config.toml
n_layer = 10
d_model = 448
n_head = 7
n_kv_head = 7
head_dim = 64
d_mlp = 1216
vocab_size = 8192
activation = "swiglu"
norm = "rmsnorm"
norm_place = "pre"
norm_eps = 1e-05
positions = "rope"
rope_base = 10000.0
rope_fraction = 1.0
qk_norm = true
attn_scale = 0.125
bias = "none"
tie_embeddings = true
parallel_block = false
extras = ["capped logits"]
init = "normal"
init_std_qkv = 0.0293
init_std_o = 0.0
init_std_up = 0.0293
init_std_down = 0.0
optimizer = "adamw"
lr = 0.00132
lr_mult_o = 0.997
beta1 = 0.9
beta2 = 0.99
lr_head = 0.00707
grad_clip = 1.0
warmup_steps = 223
schedule = "wsd"
decay_fraction = 1.0
decay_shape = "linear"
final_lr_fraction = 0.0
batch_tokens = 65536
seq_len = 2048
doc_mask = true
train_tokens = 376400000
steps = 5744
dataset = "wikipedia_en"
Each number is 50 + 15 x the weight over its row's rms, rounded and kept within 0 to 99. Layers, rows and columns count from 0. The size before them is the row's rms in percent of the matrix's.

# k: layer 5 attention key, 448x448, rms 0.0296, rows 398-412, columns 0-111
# q: layer 5 attention query, 448x448, rms 0.0316, rows 399-412, columns 0-111
k398 099:46 33 49 50 47 73 48 45 58 46 37 65 60 63 36 67 49 48 53 43 55 71 54 84 60 64 50 37 50 69 61 54 69 69 20 08 20 40 58 58 74 40 28 51 40 73 60 46 44 61 40 67 53 52 79 56 38 49 33 63 55 89 47 27 47 53 51 48 80 57 36 50 48 68 73 47 48 29 46 42 28 53 58 45 60 53 64 58 63 52 50 66 55 66 51 59 32 40 70 70 39 92 34 66 31 24 58 33 39 60 36 52
q399 107:47 32 46 65 56 54 44 36 62 19 27 40 67 58 42 61 58 36 47 53 20 39 48 42 53 56 61 46 44 58 62 54 26 66 71 42 42 44 53 30 78 56 56 53 26 54 75 46 56 42 29 57 45 51 46 60 44 83 66 57 50 34 33 55 41 54 50 68 51 79 70 48 34 47 51 25 52 47 41 73 44 41 48 57 50 25 66 55 76 60 49 53 61 41 36 53 46 62 48 21 70 47 31 45 27 48 42 68 66 33 59 15
k399 104:40 48 47 16 47 37 42 55 82 62 69 53 65 74 43 54 61 45 48 53 70 45 47 26 42 50 50 52 69 52 37 59 84 75 47 37 43 62 45 63 45 99 58 40 43 56 39 49 60 67 38 62 33 66 64 66 05 39 34 51 28 70 68 33 47 52 59 40 50 47 29 37 59 46 67 40 88 56 56 43 40 69 31 48 58 44 52 57 39 66 41 70 26 53 57 51 31 42 64 57 39 72 53 41 49 40 62 45 37 45 43 54
q400 111:63 50 64 44 55 50 34 30 47 52 48 46 40 51 54 67 60 38 34 38 41 50 37 46 73 52 79 45 77 22 57 66 61 34 55 64 49 45 38 48 20 68 52 43 52 40 62 48 66 40 43 35 74 87 84 55 77 65 70 30 47 47 27 32 81 60 76 59 28 56 40 34 56 61 52 47 50 55 59 58 56 45 54 70 62 58 52 67 53 58 49 58 42 37 37 55 55 64 40 47 57 58 47 33 67 58 55 37 82 54 41 43
k400 094:74 45 60 68 53 54 69 75 33 52 46 41 75 63 78 63 43 47 13 45 62 61 51 29 52 42 43 58 54 55 56 50 61 29 34 85 68 78 45 56 68 58 75 28 30 32 22 63 69 51 53 47 48 25 50 33 35 57 52 26 29 51 19 65 59 56 63 50 49 67 52 23 54 62 39 80 23 62 61 32 57 39 76 27 42 67 51 61 16 47 53 59 55 45 26 51 71 71 69 39 37 54 41 26 39 33 67 39 48 60 10 56
q401 102:58 62 53 65 13 48 92 49 67 54 53 46 23 41 53 65 58 36 38 46 29 51 47 23 64 46 55 67 64 66 45 38 74 47 56 36 67 59 47 57 60 43 58 59 66 62 22 34 53 52 47 54 14 43 38 59 15 45 60 57 61 66 55 40 34 51 27 58 76 54 59 52 31 53 48 73 59 63 49 45 43 37 49 50 44 48 51 37 37 53 47 46 51 56 66 48 53 29 54 67 26 66 64 65 59 53 74 78 44 31 42 50
k401 097:27 23 43 42 67 26 48 28 51 07 70 45 45 67 53 43 38 59 70 55 65 50 73 76 39 52 44 39 50 78 55 79 46 57 51 26 60 49 65 48 39 18 34 50 43 57 40 48 61 35 75 58 33 33 64 63 63 26 58 76 40 35 26 47 36 16 43 76 47 46 45 65 46 57 47 43 54 55 38 43 56 61 32 53 44 44 55 24 74 55 78 50 55 45 52 24 49 60 38 45 64 63 45 81 52 49 64 56 53 36 85 53
q402 097:49 39 42 55 59 51 42 53 49 36 54 24 37 51 46 25 51 42 62 63 51 41 69 58 47 54 57 40 61 59 68 52 53 86 64 33 75 34 52 35 49 33 29 60 43 70 32 49 37 46 60 66 37 37 69 79 45 58 60 75 69 50 60 39 48 50 20 47 78 49 67 41 40 56 74 30 30 52 45 64 33 56 58 51 43 46 49 37 70 65 51 32 61 52 58 60 46 32 46 37 47 62 46 71 28 33 75 32 38 56 75 32
k402 081:23 33 21 77 59 47 52 20 54 31 65 57 57 42 36 31 59 46 74 47 42 57 59 50 21 56 54 36 55 61 71 76 65 57 39 63 45 57 63 38 36 33 61 84 62 47 54 29 55 27 45 57 58 36 81 24 43 40 53 49 56 34 35 51 48 33 54 53 45 29 37 50 46 41 34 49 35 73 48 63 55 59 32 81 51 60 52 63 54 57 29 35 52 36 52 54 27 28 46 35 31 56 56 64 45 48 46 44 37 46 76 24
q403 100:61 54 44 45 57 28 37 50 41 47 55 82 67 35 55 35 50 50 58 57 50 34 62 51 40 55 38 37 22 43 72 38 49 29 44 73 56 47 44 77 56 54 51 62 58 33 28 67 54 47 38 37 72 43 61 11 56 54 37 24 70 61 63 44 49 40 29 60 52 37 26 71 72 52 45 64 27 62 62 63 64 67 64 63 66 66 62 56 30 78 50 38 39 59 64 36 34 42 76 51 38 48 36 33 52 64 12 40 68 55 33 45
k403 104:52 86 66 64 68 11 66 61 59 70 54 44 26 32 71 47 47 54 51 49 19 48 43 42 65 22 73 51 67 35 31 45 49 44 73 68 53 54 53 40 58 49 90 45 47 31 40 52 53 52 58 22 48 53 42 29 40 83 65 40 63 33 53 64 52 49 53 32 12 71 51 37 75 61 20 44 58 53 46 63 39 53 44 50 44 60 30 31 50 34 42 67 59 62 54 64 71 70 52 50 45 42 37 26 59 78 21 64 53 20 41 42
q404 100:81 37 50 73 62 77 51 75 39 55 44 52 42 43 53 66 52 44 40 53 71 50 40 51 60 54 62 36 66 43 55 18 30 73 36 57 59 53 76 60 52 66 51 47 55 63 52 59 32 46 46 54 55 59 71 76 55 67 48 79 69 39 28 75 57 36 29 41 61 90 55 61 64 50 97 26 41 71 62 50 48 29 48 44 56 45 22 44 49 44 41 42 79 61 29 24 42 46 44 66 63 70 39 71 54 49 62 61 55 46 54 66
k404 104:57 41 40 51 22 44 60 44 40 74 33 51 45 38 60 56 36 57 54 39 63 79 29 76 39 58 58 53 56 27 74 38 58 35 41 61 55 39 55 68 53 49 66 60 23 28 27 38 70 53 68 67 45 47 68 55 61 50 63 55 32 52 63 58 42 43 35 31 61 34 53 39 45 59 41 46 60 39 50 55 59 27 29 52 53 70 57 59 43 74 38 58 52 46 55 87 76 55 29 14 55 54 51 42 30 54 36 57 67 59 33 36
q405 104:53 82 50 70 86 62 28 41 34 52 62 33 37 41 37 48 58 51 51 42 42 73 52 72 59 71 62 56 43 55 48 39 40 46 44 60 40 63 50 74 33 50 53 26 42 48 65 41 51 27 85 57 34 40 49 58 64 47 48 60 47 65 40 70 73 68 73 48 50 58 45 65 66 74 48 32 49 38 62 27 53 57 46 54 58 82 91 66 44 74 55 54 42 35 42 34 63 36 45 68 41 51 43 32 60 48 26 48 59 36 34 72
k405 104:65 67 43 72 39 71 36 87 30 53 39 50 40 47 47 36 34 56 60 58 38 55 61 53 67 46 36 81 51 46 54 57 30 67 32 53 56 61 58 54 55 40 56 42 80 68 34 55 34 59 59 66 18 38 08 57 56 40 42 43 36 60 45 40 27 49 32 32 43 50 46 46 39 66 40 82 62 34 49 25 31 47 73 52 55 58 78 38 53 39 52 29 34 69 58 42 63 44 48 33 54 50 64 32 57 23 59 74 48 66 53 56
q406 106:48 34 62 32 45 63 26 49 43 72 33 34 54 67 49 25 32 83 44 62 40 42 57 51 37 33 30 41 31 46 57 56 37 28 59 48 68 50 45 43 59 59 44 31 30 49 50 54 50 56 39 36 51 63 51 50 44 56 58 39 45 65 83 51 52 52 64 38 54 57 58 17 44 52 57 43 56 45 36 71 87 50 65 53 35 56 52 59 42 67 52 54 51 68 39 69 52 35 40 39 60 48 34 70 30 46 17 64 63 49 52 34
k406 095:51 28 56 44 71 50 72 51 56 87 56 85 57 54 32 57 42 59 51 61 36 56 46 20 49 28 80 55 58 45 75 43 63 54 52 49 49 34 52 62 24 42 35 42 48 72 74 48 61 62 37 56 56 55 42 60 49 90 53 50 60 45 58 43 47 60 47 49 52 29 52 35 55 50 40 34 43 42 56 67 38 60 54 77 35 71 38 51 55 57 45 42 39 53 58 77 58 34 61 51 38 65 44 48 64 56 54 56 55 60 43 51
q407 106:58 50 37 58 77 49 52 52 24 27 45 55 49 38 38 53 45 62 58 60 33 75 20 48 36 54 69 42 50 27 71 46 69 70 45 58 55 51 63 44 58 41 45 49 31 37 54 50 53 35 39 51 33 52 78 47 50 55 66 53 49 60 31 41 44 47 49 82 81 43 62 43 43 44 19 12 31 19 53 66 63 43 49 66 48 63 47 47 59 64 33 51 38 31 74 64 46 41 19 45 30 61 44 48 61 43 43 51 72 49 44 28
k407 100:50 39 43 47 59 47 71 44 48 57 89 83 65 47 36 64 58 24 20 49 36 45 56 58 49 26 53 59 60 52 54 57 60 55 60 71 70 41 66 66 48 59 39 43 25 53 19 49 80 36 66 22 61 54 62 50 75 79 47 42 32 38 27 35 25 37 54 52 33 76 44 63 55 52 43 46 51 69 44 60 62 86 60 47 61 58 33 40 43 27 37 40 43 47 54 46 47 75 42 42 21 86 57 53 35 72 29 71 46 69 49 38
q408 102:46 05 50 42 25 82 63 13 74 40 64 70 59 36 51 30 36 28 55 38 37 77 47 37 61 28 57 37 58 38 56 53 54 42 48 38 69 59 45 35 18 52 68 58 50 19 52 53 62 43 53 33 40 68 34 54 37 73 84 74 61 53 51 51 26 43 19 50 63 69 71 41 35 49 46 62 56 36 46 42 58 65 56 36 53 44 35 41 60 30 39 74 46 38 52 09 62 53 65 54 39 62 79 56 58 50 61 52 51 26 41 35
k408 104:59 24 55 45 55 50 31 66 27 55 53 37 63 50 61 31 49 67 49 62 71 68 17 59 39 46 32 38 53 55 58 69 67 25 61 59 36 57 48 43 51 55 40 37 22 49 72 50 80 37 45 44 30 59 97 51 55 36 60 52 48 32 66 38 44 47 52 67 47 36 53 33 68 58 31 63 40 64 39 56 69 40 41 43 52 25 55 65 37 66 72 50 61 41 13 60 46 75 61 50 47 58 24 63 63 71 33 53 73 11 53 50
q409 118:71 52 72 46 49 52 55 86 47 68 48 32 62 57 68 52 32 71 33 34 54 59 58 29 56 43 46 41 21 56 68 64 43 35 30 67 64 71 29 54 31 58 61 37 40 23 22 44 65 58 64 41 40 55 58 25 62 59 50 40 48 51 39 49 29 41 64 30 51 46 41 20 54 50 23 61 46 44 58 66 51 66 66 43 42 73 62 53 33 50 56 79 62 34 34 37 55 61 65 35 46 60 41 39 62 66 51 34 58 51 24 65
k409 086:67 39 56 59 80 67 72 72 40 31 40 72 62 60 29 47 51 41 45 14 28 51 37 48 72 50 60 75 47 33 50 34 52 70 55 43 68 48 61 49 43 47 35 26 68 88 37 70 66 38 32 57 73 65 39 71 36 42 47 39 75 63 26 67 51 59 51 48 53 40 50 67 40 26 60 40 41 37 59 30 49 56 72 37 44 51 48 45 49 34 70 63 41 72 39 61 55 59 56 83 47 56 69 37 76 46 58 33 47 76 44 66
q410 102:28 29 51 62 57 60 71 15 93 49 40 42 39 60 57 60 52 40 42 45 48 65 55 54 75 76 71 57 70 70 36 39 40 47 61 44 52 36 49 58 26 73 53 45 38 51 63 26 55 45 19 55 67 61 48 58 67 53 78 40 70 30 45 44 41 85 78 48 56 69 57 48 27 61 58 23 69 57 35 48 35 71 50 60 41 19 45 66 64 61 42 81 45 30 44 42 42 38 68 37 77 47 47 53 39 38 81 56 64 43 48 30
k410 111:60 27 40 37 37 54 36 52 33 49 28 46 76 52 55 26 59 35 81 56 66 45 44 56 44 66 32 32 59 51 51 70 67 51 59 80 37 59 51 56 53 66 49 66 37 66 64 39 65 61 55 46 35 40 85 70 05 23 56 22 52 58 59 32 32 51 69 43 78 47 28 36 87 77 37 56 34 40 55 73 43 50 57 63 43 65 65 70 58 47 37 51 61 51 53 39 27 70 75 45 34 64 45 54 70 56 50 44 55 29 61 54
q411 108:32 66 62 57 47 55 47 47 57 94 44 41 21 41 67 43 66 74 39 65 35 50 37 55 58 74 71 47 47 44 68 49 44 51 60 42 64 44 57 56 60 45 57 49 40 48 98 57 40 50 42 31 28 43 31 59 40 56 40 20 25 55 49 56 57 83 53 54 63 54 44 53 50 59 43 34 57 48 36 48 91 59 35 47 36 50 67 49 47 48 39 49 52 36 44 40 58 47 28 35 61 14 51 58 35 70 19 81 82 54 43 71
k411 101:54 39 45 50 51 60 55 65 54 54 30 78 58 67 49 72 55 23 35 55 28 68 45 49 81 35 50 72 39 51 50 20 29 73 38 37 39 54 23 41 32 58 75 34 70 64 53 62 39 58 70 48 52 47 61 83 50 72 47 66 37 46 66 46 76 49 44 41 28 25 63 64 50 68 95 46 59 59 60 23 30 45 43 49 40 76 27 49 35 41 44 56 17 58 81 66 63 37 48 42 51 71 62 49 33 45 70 65 60 42 44 57
q412 109:71 80 66 38 42 67 73 75 78 75 44 41 42 40 57 69 43 63 23 45 31 62 52 21 83 66 60 76 62 59 47 58 43 32 51 49 70 28 40 80 53 67 58 18 73 40 36 36 71 40 25 50 47 33 49 51 38 39 41 05 56 48 34 51 35 75 55 21 71 46 81 43 44 42 32 60 60 54 16 58 35 64 64 43 26 54 44 57 49 79 31 57 54 38 66 39 40 44 46 50 31 51 30 42 69 74 52 49 51 50 42 73
k412 093:79 58 70 61 58 59 38 60 60 24 43 66 57 51 51 67 54 26 48 43 43 46 39 52 60 74 58 53 28 61 59 21 52 63 52 39 42 67 34 33 47 47 50 50 41 61 42 60 71 64 64 64 62 43 60 73 06 53 58 59 53 64 46 49 34 36 68 62 53 27 54 30 72 72 76 43 49 32 53 32 27 67 80 26 53 83 56 48 48 53 43 85 30 58 46 58 61 66 62 77 69 64 76 63 61 28 65 44 55 52 50 83